Each number is 128 + 24 x the weight over its row's rms, rounded and kept within 0 to 255. Layers, rows and columns count from 0. Numbers have three digits each. The size before them is the row's rms in percent of the matrix's.

# layer 2 MLP down (transposed), 256x128, rms 0.189, rows 251-255, columns 0-63
101:123085163140086150127104120103113108127149130101100124116095186143140116100133175098121102193128107164115150128126129116158149140159132134116138119106118080068130135130112121119135127103170137
105:119124118128134128142151093125128158136153119109134149171186127117113120168095104108083117115152160063128126144125123131147144121112089159133149117151117149133125073109134140148171142149120132
100:101136149066115185101153132129097114138184125143104110113127103138145101184126148132130101132123061113149115082117111086134108118134136125099141122119116134135135108103113103128144167085126088
115:103141182116135130117122168092138214164157143131153129106154116127138127102155119108113096143139119170126133093187105115155138146137113120102137118126118155135108128184127135104128115161157145
095:137135127170148123133136130141092130102048137165087118147141086108129139124128125181185158125128114141155138156131102105130131153171125112147083113110126165119098131117099102142085122139128096
# layer 2 MLP gate, 256x128, rms 0.351, rows 252-255, columns 0-63
104:114122129174146110135117171157108152135134128144141054086137125103123095170120111126142149161139111121137155136138096137154125149160133062130100143150163146072122137101093126141136131129123114
103:113105189110162130123166108116097131099142106121143147101124094141127125142126115168128118115153107148101132133069079084157139127137120121144127138153106157153072114163122112151137144116122124
112:167059102144154140134113113112088119109123109147136164124147113143134133136146110128067172131122126130101091109109134122124116123164121117135134081096158183123146167117124105121129127134084109
097:164129137159116152134138113115107107124100146104131141159131127135126126113101125075164138111144062193127116111145128101115153119158183096110152089119144083185145145123119152112108139157130115
# layer 2 MLP up, 256x128, rms 0.383, rows 252-255, columns 0-63
102:178132093141105155175093141128123140128126125095146091114114195134120128173126129096133135127095113111128134119143165151123146127143153124130178094135100131129134150119121131094111154162111078
089:106111163163125165087141120097126127142119133159122148097121105103130124106139088153143128143162127116135128107127134136138135130102155167089119132092106158091062153155107102117097093102117121
140:098159164098089141135140163145141143194175159094121116146099130107135079097133128139160114123126130159156155118127130146158136150123137126138122172144080121122118076135149157104096111093164159
095:128148080126117143115159137146073122190143129182117095149157106141110134105158145148130138151124143087132098117126139161148119144152127130113102146109135151138134095184115133113124110120159115